config = dict(
    n_layer=20,
    d_model=256,
    n_head=6,
    n_kv_head=3,
    head_dim=64,
    d_mlp=704,
    vocab_size=2048,
    activation='swiglu',
    norm='rmsnorm',
    norm_place='pre',
    norm_eps=1e-06,
    positions='rope',
    rope_base=10000.0,
    rope_fraction=1.0,
    qk_norm=False,
    attn_scale=0.125,
    bias='none',
    tie_embeddings=False,
    parallel_block=False,
    init='uniform',
    init_std_qkv=0.0356,
    init_std_o=0.0046,
    init_std_up=0.0356,
    init_std_down=0.00339,
    optimizer='soap_variant',
    lr=0.00701,
    beta1=0.95,
    beta2=0.95,
    weight_decay=0.047,
    lr_head=0.0136,
    warmup_steps=200,
    schedule='wsd',
    decay_fraction=0.597,
    decay_shape='linear',
    final_lr_fraction=0.1,
    batch_tokens=262144,
    seq_len=256,
    doc_mask=True,
    train_tokens=832600000,
    steps=3177,
    dataset='wikipedia_en',
)
Each number is 200 + 40 x the weight over its row's rms, rounded and kept within 0 to 999. Layers, rows and columns count from 0. The size before them is the row's rms in percent of the matrix's.

# layer 16 MLP down (transposed), 704x256, rms 0.19, rows 235-253, columns 0-127
101,175,188,207,211,255,213,252,228,243,203,234,194,193,164,204,195,247,248,197,128,203,197,236,153,176,212,149,188,251,241,214,185,167,232,222,217,204,166,207,178,211,213,236,154,192,205,243,264,178,273,217,229,243,243,161,232,170,187,230,215,199,158,229,255,235,204,98,169,198,195,194,251,208,253,302,203,204,265,222,272,164,199,232,160,270,188,175,205,196,141,208,185,149,262,163,146,148,252,181,144,230,218,223,176,215,241,212,212,228,173,202,224,199,182,217,186,162,182,187,155,169,247,232,191,140,123,254,113
102,249,259,270,227,219,210,196,178,219,204,219,229,204,180,194,203,123,258,146,164,197,200,188,149,142,177,230,262,233,229,189,218,152,178,241,220,160,171,212,195,195,259,182,123,136,253,192,154,181,256,131,221,243,167,249,249,200,146,245,171,263,164,178,236,173,185,322,114,227,124,244,209,168,158,217,169,164,213,156,146,180,132,242,219,188,212,264,220,177,230,224,173,201,231,207,162,237,253,201,219,198,128,168,146,220,218,203,234,276,268,187,196,276,199,196,222,123,280,255,220,213,213,208,198,161,195,145,235
104,286,174,222,205,190,220,229,182,224,173,151,215,135,187,278,243,161,167,217,143,231,210,202,241,177,195,180,196,172,192,167,135,243,236,190,155,135,172,143,201,221,212,137,91,174,204,194,171,193,215,159,195,207,148,237,186,178,185,149,216,226,188,329,167,164,213,260,244,168,230,207,135,193,207,128,241,219,160,157,242,204,190,252,198,124,227,248,155,206,186,191,181,169,163,234,224,219,200,180,80,162,212,282,209,178,175,166,214,268,219,242,182,132,188,267,159,180,247,197,227,198,161,153,239,170,256,145,195
098,133,234,204,162,254,143,216,142,250,220,154,194,161,151,191,197,152,236,252,212,137,199,266,245,239,246,218,167,251,175,201,177,214,268,209,201,130,249,197,239,233,200,152,218,201,190,284,167,153,188,187,186,137,205,184,274,226,188,222,195,232,241,241,231,252,186,120,255,229,218,196,168,236,156,181,215,168,223,116,200,207,269,191,204,250,205,217,197,203,235,285,235,235,186,247,184,214,190,233,233,204,196,228,150,225,224,240,196,265,198,249,247,260,142,221,132,99,241,205,240,134,101,192,204,189,100,243,195
102,191,269,227,138,141,160,173,192,243,219,217,144,193,195,224,224,244,175,186,172,186,95,235,259,177,224,202,215,184,259,197,156,203,200,252,175,232,231,229,197,144,143,211,219,199,201,222,211,164,220,197,200,221,259,207,174,151,215,173,210,178,197,155,144,214,224,222,185,249,192,306,272,136,149,152,167,195,246,253,219,172,224,169,76,181,241,177,218,184,248,177,195,191,162,175,301,222,200,268,248,202,137,189,235,192,189,203,157,247,244,192,173,281,221,145,190,198,224,174,190,198,180,184,158,232,190,226,188
096,176,168,275,192,197,200,233,188,183,171,250,246,211,192,241,161,213,230,147,149,216,156,174,202,171,263,207,144,167,193,289,188,193,138,215,190,274,189,341,217,181,228,189,140,258,152,205,205,133,181,159,169,226,202,190,172,188,232,155,125,234,276,207,238,174,198,231,150,190,222,259,221,250,284,203,180,224,322,206,150,181,197,152,161,200,183,277,215,201,186,176,212,198,182,205,98,164,155,207,139,214,219,207,198,193,188,209,173,171,185,241,241,183,181,196,268,209,188,192,184,278,209,214,150,174,227,144,183
098,201,176,190,246,217,163,179,265,192,221,260,202,162,285,222,214,295,220,181,203,267,205,189,232,142,222,286,188,184,181,264,282,204,138,151,213,238,251,294,184,218,229,204,124,169,183,179,206,189,192,97,189,200,175,235,160,278,196,163,256,190,269,205,142,222,161,200,154,291,150,177,182,214,237,225,158,140,204,191,172,181,157,231,164,143,192,209,211,243,213,251,153,188,198,178,108,194,219,252,161,254,267,188,161,174,197,201,168,117,170,241,219,191,174,136,152,264,168,244,184,161,111,221,208,191,202,155,155
102,180,191,216,191,211,253,189,264,142,169,170,180,240,156,259,200,151,207,253,165,233,194,199,227,238,200,269,284,170,226,213,175,204,222,246,182,283,217,199,195,210,212,163,181,206,130,193,164,162,173,153,217,262,160,149,188,174,227,217,167,167,180,168,251,97,192,205,138,147,198,135,253,228,294,186,128,210,205,180,237,114,157,222,226,279,226,186,152,208,187,198,232,267,192,280,152,209,205,231,250,184,164,211,171,297,186,199,189,137,179,198,159,244,232,229,112,196,201,177,133,190,227,155,229,202,222,145,203
101,159,250,254,173,140,179,232,193,179,159,219,219,304,225,196,253,238,164,182,214,208,231,265,240,121,145,257,148,182,189,171,223,144,178,179,142,189,233,251,184,130,290,216,172,129,203,190,138,168,191,97,227,200,223,138,221,262,242,262,177,194,186,183,136,174,179,189,174,144,206,213,254,173,175,198,300,193,184,233,247,205,184,220,151,188,178,244,275,225,236,172,211,149,123,243,161,185,218,179,282,233,193,190,239,208,192,158,236,253,220,154,206,204,208,163,221,226,190,230,207,183,171,166,191,278,168,218,251
103,250,117,210,207,242,165,154,163,83,225,245,196,228,226,172,197,238,150,200,234,148,175,195,216,223,207,208,251,232,201,214,147,135,224,254,196,248,133,185,216,240,253,163,249,190,166,222,228,182,223,243,152,163,146,135,146,238,176,206,183,257,215,153,197,183,172,162,204,166,178,231,170,237,137,140,171,216,235,160,211,239,163,260,197,331,279,212,231,198,156,156,186,219,202,217,280,201,186,223,243,180,208,191,262,222,247,224,274,137,212,182,209,262,248,177,171,226,256,178,189,202,254,179,161,179,169,181,138
097,134,148,220,264,152,207,218,199,184,197,201,205,186,209,166,196,228,178,249,203,162,234,193,272,251,236,159,252,220,204,131,135,162,232,219,163,166,251,249,249,120,278,195,277,273,273,219,172,222,182,200,213,199,206,120,170,157,245,243,233,202,226,171,202,192,224,180,204,184,144,232,213,175,185,201,238,273,167,295,158,197,186,145,206,216,272,196,193,168,187,209,227,245,186,303,231,174,169,148,156,159,173,176,215,283,214,195,244,116,233,145,191,233,206,187,181,256,154,244,175,199,205,233,205,174,118,290,155
098,189,202,193,298,189,215,170,204,208,182,183,250,234,213,231,226,275,219,210,199,174,185,133,256,196,163,200,208,219,178,229,164,184,170,199,221,199,198,236,211,143,165,221,225,251,173,154,182,206,170,153,224,70,169,241,238,274,263,197,183,155,109,179,215,244,144,190,174,189,178,197,200,259,181,212,241,184,158,190,193,214,216,183,197,174,197,158,180,180,185,240,256,252,126,209,263,255,290,202,174,225,204,237,214,216,179,146,138,226,258,162,204,208,220,218,269,209,239,158,150,204,150,259,162,95,256,234,342
099,134,176,222,224,211,200,255,198,174,250,160,201,239,176,250,146,202,154,164,219,215,190,221,192,187,185,279,233,229,259,215,216,125,255,196,192,125,173,182,233,186,139,255,168,195,275,227,162,267,208,270,267,185,249,252,272,185,175,224,206,186,209,252,209,122,242,252,214,115,191,96,212,279,170,291,204,198,134,192,184,198,206,171,203,184,173,184,236,164,188,190,171,148,136,156,234,141,190,251,123,245,193,224,252,256,188,283,119,163,185,241,213,179,159,158,215,181,193,193,182,204,158,235,191,204,252,207,154
106,209,198,209,153,308,200,143,179,185,193,178,190,215,177,168,176,171,249,169,113,225,197,148,191,231,172,216,223,204,164,211,258,226,203,224,202,176,273,292,150,183,152,271,211,253,178,149,224,274,162,209,215,236,183,194,264,229,227,211,169,174,186,139,210,254,193,230,209,217,278,143,197,193,192,210,222,222,187,149,197,96,185,179,199,190,216,201,303,214,170,150,278,185,175,132,220,213,237,165,190,166,164,251,213,234,215,198,225,156,190,241,233,255,293,228,176,200,200,149,201,230,218,153,119,123,211,192,223
102,140,155,198,224,255,210,242,211,173,229,221,131,190,144,214,210,219,155,235,180,100,181,206,157,120,222,182,183,197,168,225,162,176,143,154,189,200,190,181,200,232,161,121,150,213,175,277,122,176,199,141,257,170,177,182,264,243,216,216,150,205,208,188,252,228,197,248,175,190,115,173,132,315,250,195,190,220,242,165,144,181,231,175,208,180,237,189,252,234,123,190,181,161,156,210,184,223,233,171,174,191,153,218,170,173,192,208,154,139,218,195,138,194,187,245,217,188,225,232,151,225,248,255,198,239,230,226,189
101,187,214,227,177,188,211,206,208,197,218,103,231,141,249,247,224,67,152,221,193,218,195,154,171,192,227,252,183,189,213,200,177,194,216,238,166,209,203,209,200,247,198,177,151,109,209,219,188,286,191,199,217,166,138,164,203,230,188,261,288,150,159,168,136,191,215,190,227,255,218,207,177,274,215,267,141,211,225,201,220,166,208,273,133,247,158,195,198,161,201,154,162,162,185,169,241,143,194,200,192,192,251,165,172,230,201,212,229,185,190,146,173,222,190,229,185,234,202,247,211,213,190,148,215,245,170,250,199
104,283,171,162,233,173,190,273,176,206,242,239,178,178,155,242,163,168,165,160,238,188,167,165,179,204,199,198,101,125,207,177,261,234,160,214,275,252,225,198,180,137,108,187,141,175,258,166,122,199,235,178,221,197,173,245,225,182,253,222,195,174,244,155,196,197,210,165,209,155,240,160,247,194,203,205,227,168,260,218,176,143,177,177,172,237,171,246,217,245,259,204,176,185,192,259,238,139,85,120,174,236,211,204,203,255,171,223,206,210,152,209,166,214,179,111,239,265,196,124,243,229,187,247,146,152,177,179,166
097,227,236,176,226,209,207,133,201,230,111,226,211,133,232,192,193,156,198,200,160,236,187,172,170,253,136,204,147,212,251,175,188,236,160,145,158,198,208,140,246,187,204,248,221,258,157,127,91,198,231,139,210,223,229,200,204,174,248,252,238,283,206,184,195,174,163,176,178,233,207,200,174,143,185,164,189,180,270,203,190,260,219,163,174,217,166,194,244,183,270,257,245,178,176,178,179,213,219,212,224,221,188,265,160,190,158,239,215,248,212,211,210,151,266,208,143,202,221,124,239,185,243,194,240,179,202,213,198
098,157,247,242,208,226,226,233,313,193,128,167,157,249,230,170,210,172,208,235,145,184,219,164,174,274,205,225,194,176,183,153,255,196,139,130,216,187,156,221,203,195,161,244,240,242,212,183,157,157,226,181,287,209,218,255,171,139,150,211,264,204,147,215,194,190,194,146,138,172,200,288,239,217,194,129,200,165,194,211,153,192,110,172,238,226,218,199,185,165,184,244,208,194,226,194,164,194,208,266,173,208,228,219,191,238,198,183,183,119,164,175,129,189,215,158,201,217,207,249,203,179,258,202,190,265,215,171,228
# layer 16 MLP gate, 704x256, rms 0.181, rows 236-253, columns 0-127
100,216,135,197,190,203,172,193,249,223,286,184,190,201,238,163,124,191,221,174,213,164,179,218,225,157,153,266,177,208,232,188,187,76,160,117,158,192,132,211,149,186,136,264,239,185,184,236,156,167,178,153,229,187,220,143,163,212,158,205,226,180,237,193,237,208,236,270,104,241,254,232,153,221,177,232,93,179,220,187,212,191,179,166,161,238,162,213,201,253,220,210,178,215,275,186,198,228,203,183,247,172,224,237,223,267,192,216,275,159,263,148,107,243,159,196,266,173,155,240,212,208,164,171,232,204,200,212,139
101,284,261,144,205,248,156,194,238,151,263,224,194,244,212,194,212,209,263,232,253,155,207,217,187,83,189,209,217,185,213,201,169,172,270,195,162,269,180,133,119,138,228,188,163,171,164,201,195,173,176,225,167,253,190,159,247,250,229,213,241,173,229,280,187,214,256,191,156,125,133,130,215,290,131,218,209,218,205,155,255,148,199,134,170,163,187,186,198,164,172,197,263,206,198,247,237,220,184,274,186,120,265,227,296,146,211,219,152,200,197,237,185,273,159,205,190,191,217,208,163,213,210,239,213,213,138,198,227
101,230,171,211,150,152,280,145,195,218,252,166,247,199,275,205,193,267,238,215,194,186,220,252,303,222,215,134,190,177,243,275,190,200,224,133,254,285,232,171,258,253,174,248,209,195,176,120,165,265,194,149,202,149,247,190,202,216,223,242,208,198,235,168,197,185,188,199,141,207,211,250,260,151,198,230,178,169,182,113,214,243,129,168,198,166,232,207,282,205,212,220,251,182,184,133,204,190,223,197,178,234,182,167,256,246,216,187,238,209,283,188,240,212,284,227,258,160,238,182,115,229,176,230,285,195,221,209,177
100,190,201,217,158,148,177,181,284,300,218,274,175,232,203,214,229,179,240,219,178,192,184,191,232,144,165,231,218,154,195,180,204,229,236,213,194,208,232,111,191,231,115,184,236,190,190,212,206,165,237,291,253,200,264,189,180,191,259,273,152,186,198,252,164,146,240,231,211,255,142,114,203,255,124,132,199,256,227,206,242,186,168,198,157,221,80,240,252,225,133,119,226,179,210,140,166,192,179,162,211,202,166,199,169,186,144,234,169,211,132,157,195,183,249,273,221,156,211,182,193,189,206,239,141,205,184,223,213
092,123,229,142,175,170,215,265,234,172,238,236,112,175,151,209,195,173,146,196,179,155,201,180,180,168,248,178,173,234,217,196,231,228,180,203,151,233,288,146,135,177,174,220,170,178,184,189,152,215,205,180,227,183,187,280,228,235,252,215,214,247,197,197,188,271,212,242,184,197,194,203,206,217,195,215,214,238,124,182,237,191,219,234,196,187,184,212,239,228,134,151,187,129,223,163,157,248,155,231,281,164,221,247,208,166,192,156,164,150,252,239,165,179,181,230,200,186,132,144,159,271,150,221,145,193,222,218,194
096,152,182,171,195,176,214,185,149,168,243,185,283,215,151,184,204,217,187,276,196,238,149,131,144,176,120,175,160,209,193,160,207,207,191,231,157,167,196,176,231,195,256,195,207,173,176,164,237,131,153,203,154,178,162,248,165,277,202,215,237,216,202,177,160,244,161,176,181,182,131,192,244,168,196,263,237,192,172,210,235,215,220,195,226,242,186,146,240,118,172,117,199,199,197,137,162,256,220,189,199,211,167,88,205,201,203,210,164,162,183,172,183,183,166,176,155,140,189,181,236,116,269,234,244,239,207,285,220
109,191,224,207,259,212,247,238,193,224,232,230,241,211,247,156,227,193,173,258,200,218,220,156,147,178,191,234,187,177,152,261,177,160,239,238,146,197,215,141,160,176,249,87,171,200,206,153,186,198,210,195,227,242,229,216,177,185,170,227,163,222,204,215,195,224,160,150,251,200,182,147,233,186,289,196,219,245,224,280,249,185,182,192,282,266,257,184,254,167,198,244,174,177,259,173,180,200,151,205,235,223,170,207,177,238,189,125,157,163,194,165,133,219,273,244,141,144,199,285,177,225,170,238,194,229,226,199,204
100,213,190,139,236,145,189,203,120,159,159,218,177,104,184,190,140,208,159,160,191,210,196,248,209,206,254,208,215,309,234,164,165,206,231,200,188,196,222,227,197,187,183,173,131,173,171,209,212,256,168,164,302,132,187,264,203,223,220,248,189,236,291,260,179,220,188,237,144,187,178,179,236,162,318,196,212,126,203,128,168,194,189,280,197,205,183,158,171,136,187,214,167,197,193,187,242,144,145,189,185,162,206,199,264,198,223,162,232,206,169,172,187,281,212,215,241,137,239,199,244,260,178,173,166,148,183,156,175
105,177,237,192,268,199,130,189,199,194,186,257,189,258,157,178,129,210,163,162,202,199,149,264,209,182,274,257,229,214,147,152,242,173,194,183,149,234,196,209,216,234,219,179,120,225,131,226,196,172,241,253,188,185,209,155,161,227,194,107,115,182,216,193,235,181,205,190,199,221,228,192,262,149,180,157,219,215,167,127,286,241,174,137,145,211,207,182,190,202,174,234,258,135,299,116,159,183,245,258,176,109,259,140,189,189,195,214,226,121,234,249,232,243,179,215,194,209,172,220,205,189,158,189,230,204,216,168,213
099,176,262,178,177,228,172,157,179,189,215,241,196,275,277,219,193,226,252,217,195,202,192,242,209,148,143,246,135,179,187,165,161,204,205,233,166,126,101,196,174,214,214,249,181,161,207,145,256,254,220,204,118,147,197,152,227,152,149,253,211,209,191,227,227,230,156,194,205,176,178,156,156,146,205,247,140,206,163,257,211,155,134,249,161,161,147,112,245,187,188,160,209,169,227,117,244,262,294,228,186,189,179,109,205,156,216,247,246,167,202,214,211,241,178,227,226,155,169,110,200,204,146,218,208,210,157,171,183
101,257,189,204,179,203,278,191,202,150,259,209,213,183,140,173,122,187,132,228,226,197,142,187,246,157,174,212,267,229,213,227,155,232,204,149,192,224,248,121,148,223,229,270,229,227,208,194,163,203,186,267,192,250,233,160,180,198,186,143,157,144,236,182,159,218,220,229,206,234,154,202,217,187,202,175,175,227,175,191,206,189,196,197,198,184,251,134,177,160,201,300,233,183,168,196,158,218,170,257,192,167,235,237,268,213,158,224,200,234,174,96,224,233,139,84,213,211,195,153,181,236,166,194,202,155,232,209,190
102,154,175,143,204,262,227,108,190,192,144,203,222,206,240,181,212,200,252,209,99,221,144,160,199,265,189,234,211,109,194,249,213,253,150,197,176,174,171,221,274,179,228,178,190,192,170,255,142,156,252,183,195,162,243,213,180,183,141,229,169,178,144,163,180,231,232,265,223,253,237,252,175,196,226,170,184,216,253,230,248,207,227,191,287,180,183,212,237,252,90,218,126,211,218,226,216,110,189,169,227,222,251,141,193,170,181,176,214,166,239,200,185,161,202,193,113,184,116,247,258,266,258,230,237,164,150,246,200
108,223,243,176,175,250,268,205,187,188,228,179,160,191,128,285,193,222,222,232,225,226,217,202,165,180,255,200,179,155,197,276,158,148,197,152,248,200,195,166,255,222,181,214,243,184,191,167,267,144,142,250,198,154,138,180,227,239,284,210,206,176,192,166,185,254,228,195,207,173,154,142,165,217,255,212,234,286,184,221,254,180,151,178,210,151,170,213,270,178,249,154,176,245,239,173,181,241,214,181,191,208,186,206,259,189,120,228,220,220,206,222,237,198,201,216,271,225,183,304,235,197,130,235,240,193,250,235,213
104,220,213,221,187,249,198,271,140,191,189,164,208,201,130,212,176,224,230,267,141,185,258,153,183,159,168,210,183,158,191,223,174,202,250,156,120,248,223,256,166,198,219,226,99,226,202,193,200,189,274,175,198,170,163,217,148,171,167,150,235,219,176,203,185,214,215,191,213,231,181,167,258,118,162,228,201,295,164,209,180,203,156,235,82,204,150,169,214,195,118,252,178,200,175,156,113,204,163,173,140,206,203,210,192,216,195,138,186,215,198,224,258,232,213,231,209,202,207,153,241,190,175,182,185,203,147,221,265
102,206,224,169,207,199,245,200,270,172,190,134,201,213,192,171,208,192,157,164,152,211,216,165,236,140,164,254,181,166,116,195,206,163,259,195,199,162,142,165,124,272,210,217,220,281,172,120,274,107,239,211,176,157,154,173,243,125,162,217,146,192,237,225,192,260,204,175,189,188,237,173,189,191,204,223,113,136,138,186,200,191,197,184,238,180,243,147,207,226,186,145,185,166,224,208,143,202,176,149,215,274,244,184,221,144,273,165,223,205,177,208,209,217,162,193,164,138,185,193,229,267,231,174,289,141,195,220,218
100,200,238,200,310,160,209,220,289,222,190,169,190,183,171,179,209,214,253,234,210,211,141,192,124,256,189,251,230,178,139,115,220,210,295,159,228,194,193,245,218,196,275,174,144,248,182,146,173,213,206,286,259,151,157,247,161,210,244,209,212,207,221,128,134,217,260,209,219,239,217,159,195,282,255,141,222,199,177,156,178,175,121,226,243,165,212,208,235,207,252,180,190,210,135,280,171,237,146,193,201,302,207,157,203,183,145,190,209,216,245,165,201,193,204,219,255,241,310,204,217,202,243,169,250,101,142,257,199
098,209,185,181,224,138,227,261,157,207,158,232,203,169,203,165,170,213,239,209,158,309,65,258,152,163,124,211,170,176,198,212,214,167,193,237,196,204,221,163,244,205,226,219,207,211,163,188,204,199,156,161,188,228,287,205,133,196,292,205,186,188,168,214,206,243,197,204,232,174,125,134,188,208,187,184,188,173,267,192,221,256,202,172,207,217,171,198,305,118,164,241,267,189,128,196,184,197,213,196,149,215,155,178,105,183,187,215,232,210,156,141,210,152,164,202,168,218,270,189,185,87,191,241,212,241,218,192,180
101,199,191,254,224,224,250,210,133,156,230,232,249,222,160,172,168,238,177,169,213,142,178,190,184,167,181,87,210,230,123,189,132,272,248,224,188,170,212,235,167,261,234,252,182,218,157,234,242,194,168,177,214,182,231,281,261,214,219,231,130,226,235,189,211,137,213,211,180,106,193,267,197,207,252,160,166,211,147,224,220,250,168,284,153,215,267,246,186,190,222,228,214,220,149,203,254,296,122,171,155,183,118,203,172,272,189,216,172,223,137,205,223,231,238,209,153,233,185,151,211,262,227,186,226,198,239,223,206
# layer 16 MLP up, 704x256, rms 0.195, rows 236-253, columns 0-127
100,240,212,232,180,251,237,183,255,156,159,233,199,119,196,194,178,181,264,258,232,151,214,180,169,190,197,209,241,180,189,167,178,201,145,175,107,222,219,280,156,243,219,226,152,252,207,178,193,226,263,186,242,190,200,235,190,235,201,179,156,189,169,238,271,249,254,228,191,202,197,204,172,224,198,249,177,166,190,162,242,200,187,207,182,178,186,208,152,69,223,202,151,191,212,185,204,274,208,230,254,113,204,140,259,159,187,193,218,191,224,212,241,241,133,166,209,213,170,141,244,146,165,192,202,156,199,246,127
098,216,216,186,180,170,237,210,215,215,265,183,188,231,159,235,141,292,170,281,171,179,182,262,205,268,247,192,185,236,181,204,201,198,161,188,170,208,215,266,196,130,193,145,168,192,212,230,235,214,208,187,234,177,158,149,227,116,141,212,181,131,229,262,218,181,171,233,151,149,194,259,161,260,139,157,255,238,154,149,230,199,207,195,170,213,246,216,153,169,270,250,234,217,240,180,213,177,110,230,219,211,187,210,209,235,162,241,227,214,176,204,182,143,173,182,164,167,79,172,220,175,270,267,175,181,134,170,128
097,201,264,257,135,225,235,192,203,189,267,209,232,212,102,234,238,173,146,185,266,208,188,207,211,231,152,214,224,162,206,173,223,126,229,162,183,230,170,164,189,240,225,153,218,167,227,130,168,245,192,212,178,166,150,175,189,279,172,216,206,196,241,156,261,198,157,158,201,204,228,143,164,111,222,195,210,209,184,280,231,219,149,278,211,169,199,186,130,238,204,246,208,238,169,202,172,232,177,237,172,233,233,247,196,216,253,179,202,195,74,136,246,262,190,137,248,282,224,144,178,164,195,277,175,173,161,205,230
100,240,149,206,165,253,192,214,206,160,204,200,190,163,240,186,174,159,256,181,259,182,240,223,186,224,223,133,220,222,250,273,209,263,255,238,152,200,207,187,146,210,177,179,211,181,208,243,179,187,214,280,161,178,177,142,167,281,194,144,201,200,209,196,208,185,177,256,218,179,213,208,162,251,234,205,230,189,262,193,235,255,237,148,204,250,200,229,214,157,260,192,278,194,169,247,207,189,226,201,156,212,255,209,199,160,148,129,172,265,159,250,217,140,228,163,189,314,202,257,219,150,173,171,245,155,203,123,118
100,224,134,221,195,221,172,256,190,208,213,169,162,176,201,239,149,209,221,222,112,181,262,252,145,257,208,195,154,145,251,261,192,217,234,218,215,142,228,219,180,279,229,196,189,231,285,249,195,179,171,201,206,199,184,203,174,190,182,188,124,208,245,206,219,188,189,178,199,241,147,181,165,126,242,137,206,193,235,169,189,197,259,223,205,239,238,205,189,217,222,181,179,176,210,237,225,299,227,148,210,133,231,208,226,186,221,206,185,164,208,159,174,211,199,155,275,251,265,297,165,211,231,257,199,236,169,290,177
100,184,139,207,170,242,233,214,203,184,199,180,172,238,236,134,217,264,203,256,209,253,201,261,185,186,228,149,187,205,213,185,229,226,207,168,222,201,260,176,243,222,236,205,96,148,270,146,222,237,147,187,177,109,206,144,176,220,211,243,167,141,235,178,217,222,126,238,204,145,145,169,171,203,176,245,226,185,193,284,207,203,191,140,133,199,196,208,220,142,217,196,244,141,139,140,233,224,152,210,173,154,231,95,162,195,162,209,159,182,151,159,199,233,204,209,248,275,205,206,217,252,241,142,266,177,214,189,195
103,262,189,205,194,215,203,271,250,198,175,193,231,216,162,262,151,224,181,166,261,215,189,245,202,165,209,174,201,201,231,102,139,207,135,227,194,174,153,91,209,204,156,253,176,197,143,276,212,267,232,182,236,156,207,265,178,245,110,200,221,187,237,248,211,256,249,171,225,210,163,212,182,177,228,157,262,180,252,200,128,94,176,180,253,227,239,214,195,207,174,216,176,179,243,197,158,120,258,186,190,173,227,207,230,244,242,157,244,268,216,194,267,157,155,205,233,202,198,280,225,170,250,221,170,202,259,227,261
101,232,197,113,215,167,241,191,193,152,229,150,230,190,214,199,155,149,218,138,224,194,280,163,250,153,219,201,202,259,172,227,213,91,247,193,81,220,206,210,223,196,223,227,206,123,131,236,208,259,228,168,211,214,245,181,173,199,165,196,154,205,130,203,241,282,171,169,251,144,159,200,259,176,151,190,198,173,188,90,192,118,157,181,205,207,229,205,155,157,199,212,176,218,264,224,217,195,174,218,130,168,153,228,196,169,223,165,227,137,192,235,260,223,163,241,179,217,162,159,242,193,220,157,189,248,260,149,217
101,174,225,213,178,281,201,214,162,229,143,285,142,273,255,192,112,273,141,219,178,215,171,158,224,260,92,199,249,152,199,187,162,251,211,206,142,254,127,155,189,170,199,217,122,182,219,157,200,159,199,228,217,222,132,202,241,189,259,209,175,119,267,232,196,182,216,178,206,273,202,208,263,228,205,167,247,237,193,275,155,218,173,170,166,186,232,204,157,153,163,151,211,175,186,196,176,151,157,148,226,183,136,190,181,236,139,175,213,204,174,198,186,183,238,161,294,236,201,235,256,138,205,199,150,232,191,133,229
100,142,242,280,216,197,226,234,239,205,255,192,172,249,168,170,187,160,275,178,233,175,198,168,152,160,210,203,200,138,231,114,216,134,156,242,138,269,197,190,184,244,222,142,187,170,184,177,147,210,158,243,171,176,158,241,270,178,117,132,215,199,240,216,225,206,169,224,131,108,180,225,292,176,219,189,161,191,254,198,239,223,145,235,260,109,239,192,169,258,163,236,99,212,148,182,163,164,242,189,206,166,152,241,203,181,244,209,242,238,224,263,183,191,198,184,176,207,222,276,193,168,235,146,191,254,268,173,262
096,116,220,201,141,138,95,224,150,274,210,230,237,206,190,181,193,139,201,177,221,253,205,258,217,225,156,243,147,201,222,185,225,193,176,239,219,173,191,177,221,224,196,248,286,217,229,192,260,121,193,175,175,240,265,157,244,208,203,198,222,227,197,255,196,164,199,231,224,162,200,229,309,145,160,110,187,190,154,222,201,158,156,232,204,200,219,115,299,234,189,241,233,219,193,129,193,219,207,165,222,170,239,254,163,173,199,178,233,248,211,199,218,199,216,215,249,173,194,178,217,172,197,174,175,240,172,180,228
097,241,94,213,181,233,198,137,84,170,212,236,133,215,252,282,224,228,180,178,173,201,175,223,228,153,168,185,172,194,197,223,168,237,220,167,211,247,238,236,232,290,148,169,225,207,217,176,235,219,209,217,145,201,245,156,156,110,174,204,189,209,153,145,152,124,270,236,193,153,224,187,171,203,216,266,281,243,136,272,221,233,198,170,191,138,262,224,169,189,215,200,176,219,262,156,175,178,195,209,170,272,218,197,223,178,232,254,148,170,247,177,216,182,177,140,205,261,199,197,171,135,162,196,216,203,199,169,269
107,249,175,281,227,150,237,155,175,217,208,240,226,229,192,214,159,135,146,190,223,244,211,160,233,178,123,227,236,247,194,284,202,243,224,218,162,180,233,255,225,237,175,213,250,231,243,241,262,222,191,210,207,241,205,237,162,241,223,206,280,204,231,172,168,194,220,182,294,196,214,170,228,223,170,200,226,168,165,76,229,158,204,219,254,207,164,201,228,264,203,266,220,175,170,195,216,246,244,165,197,275,142,211,250,139,177,185,168,221,269,221,179,257,288,206,184,258,228,184,246,228,247,228,214,147,124,206,161
100,220,231,199,213,239,171,168,205,129,230,200,182,284,203,194,194,175,207,208,208,224,240,119,276,126,235,167,168,198,171,284,225,215,232,216,200,177,158,296,176,147,286,193,207,130,214,196,163,229,216,218,242,221,219,122,224,199,173,253,222,161,199,223,215,149,231,178,198,131,265,151,188,152,178,199,191,219,193,300,156,219,164,175,187,153,233,214,223,196,193,235,198,109,193,201,194,195,198,217,176,161,194,154,185,274,235,195,225,173,198,261,177,144,232,200,166,170,233,198,167,173,188,235,269,214,135,189,138
104,210,217,168,171,257,166,180,202,237,254,224,184,146,166,237,221,237,249,234,271,167,156,197,166,191,185,158,249,208,212,187,173,214,143,169,178,220,211,205,154,221,235,204,173,132,199,172,196,221,179,237,234,172,222,173,196,247,230,193,161,292,207,217,177,172,165,225,171,167,209,214,171,215,274,229,219,224,174,247,185,199,285,224,142,186,234,239,108,195,165,233,223,230,187,248,195,260,152,273,187,178,218,184,186,215,147,243,157,268,241,250,186,247,230,164,176,259,239,192,186,212,261,119,182,203,189,148,114
108,206,240,185,173,206,183,230,209,117,192,167,210,199,204,203,171,151,182,196,256,191,236,181,110,141,191,194,224,172,197,148,232,201,236,177,205,143,174,231,212,203,205,211,197,254,190,285,178,327,202,172,222,229,229,120,206,133,177,130,240,139,168,264,197,186,240,202,164,218,194,202,122,156,150,233,197,253,265,184,137,138,208,301,240,166,177,189,253,194,213,164,212,206,214,275,137,228,174,208,248,194,231,205,203,163,153,205,215,179,224,220,146,235,230,162,276,219,236,194,179,214,232,178,211,185,200,157,226
089,189,107,170,241,220,218,201,184,259,177,139,225,195,204,174,187,161,210,195,229,254,165,189,219,243,229,210,208,217,163,154,156,228,212,191,209,229,252,140,295,228,202,260,171,132,144,187,236,197,146,185,209,207,248,182,119,212,161,194,210,173,210,173,172,153,194,210,174,225,171,144,210,183,209,236,211,233,257,253,161,139,211,234,154,244,137,173,224,222,177,155,189,185,160,229,264,196,214,131,222,219,196,251,168,191,238,179,151,194,191,215,141,177,246,95,183,235,253,184,228,145,245,182,227,182,262,182,148
097,193,167,138,206,219,205,260,206,194,302,197,262,171,174,123,179,130,146,188,227,232,186,245,140,145,278,158,223,160,192,207,206,302,161,193,165,157,189,205,151,258,249,173,256,153,144,241,264,153,92,184,147,133,194,230,233,224,222,241,207,158,217,160,210,220,212,175,225,175,190,203,176,219,249,152,210,231,175,216,176,298,214,215,153,178,226,200,218,175,224,195,208,207,186,265,197,264,147,166,265,154,232,182,175,208,174,200,168,201,202,175,220,231,169,204,199,210,139,191,203,232,244,162,189,257,133,233,239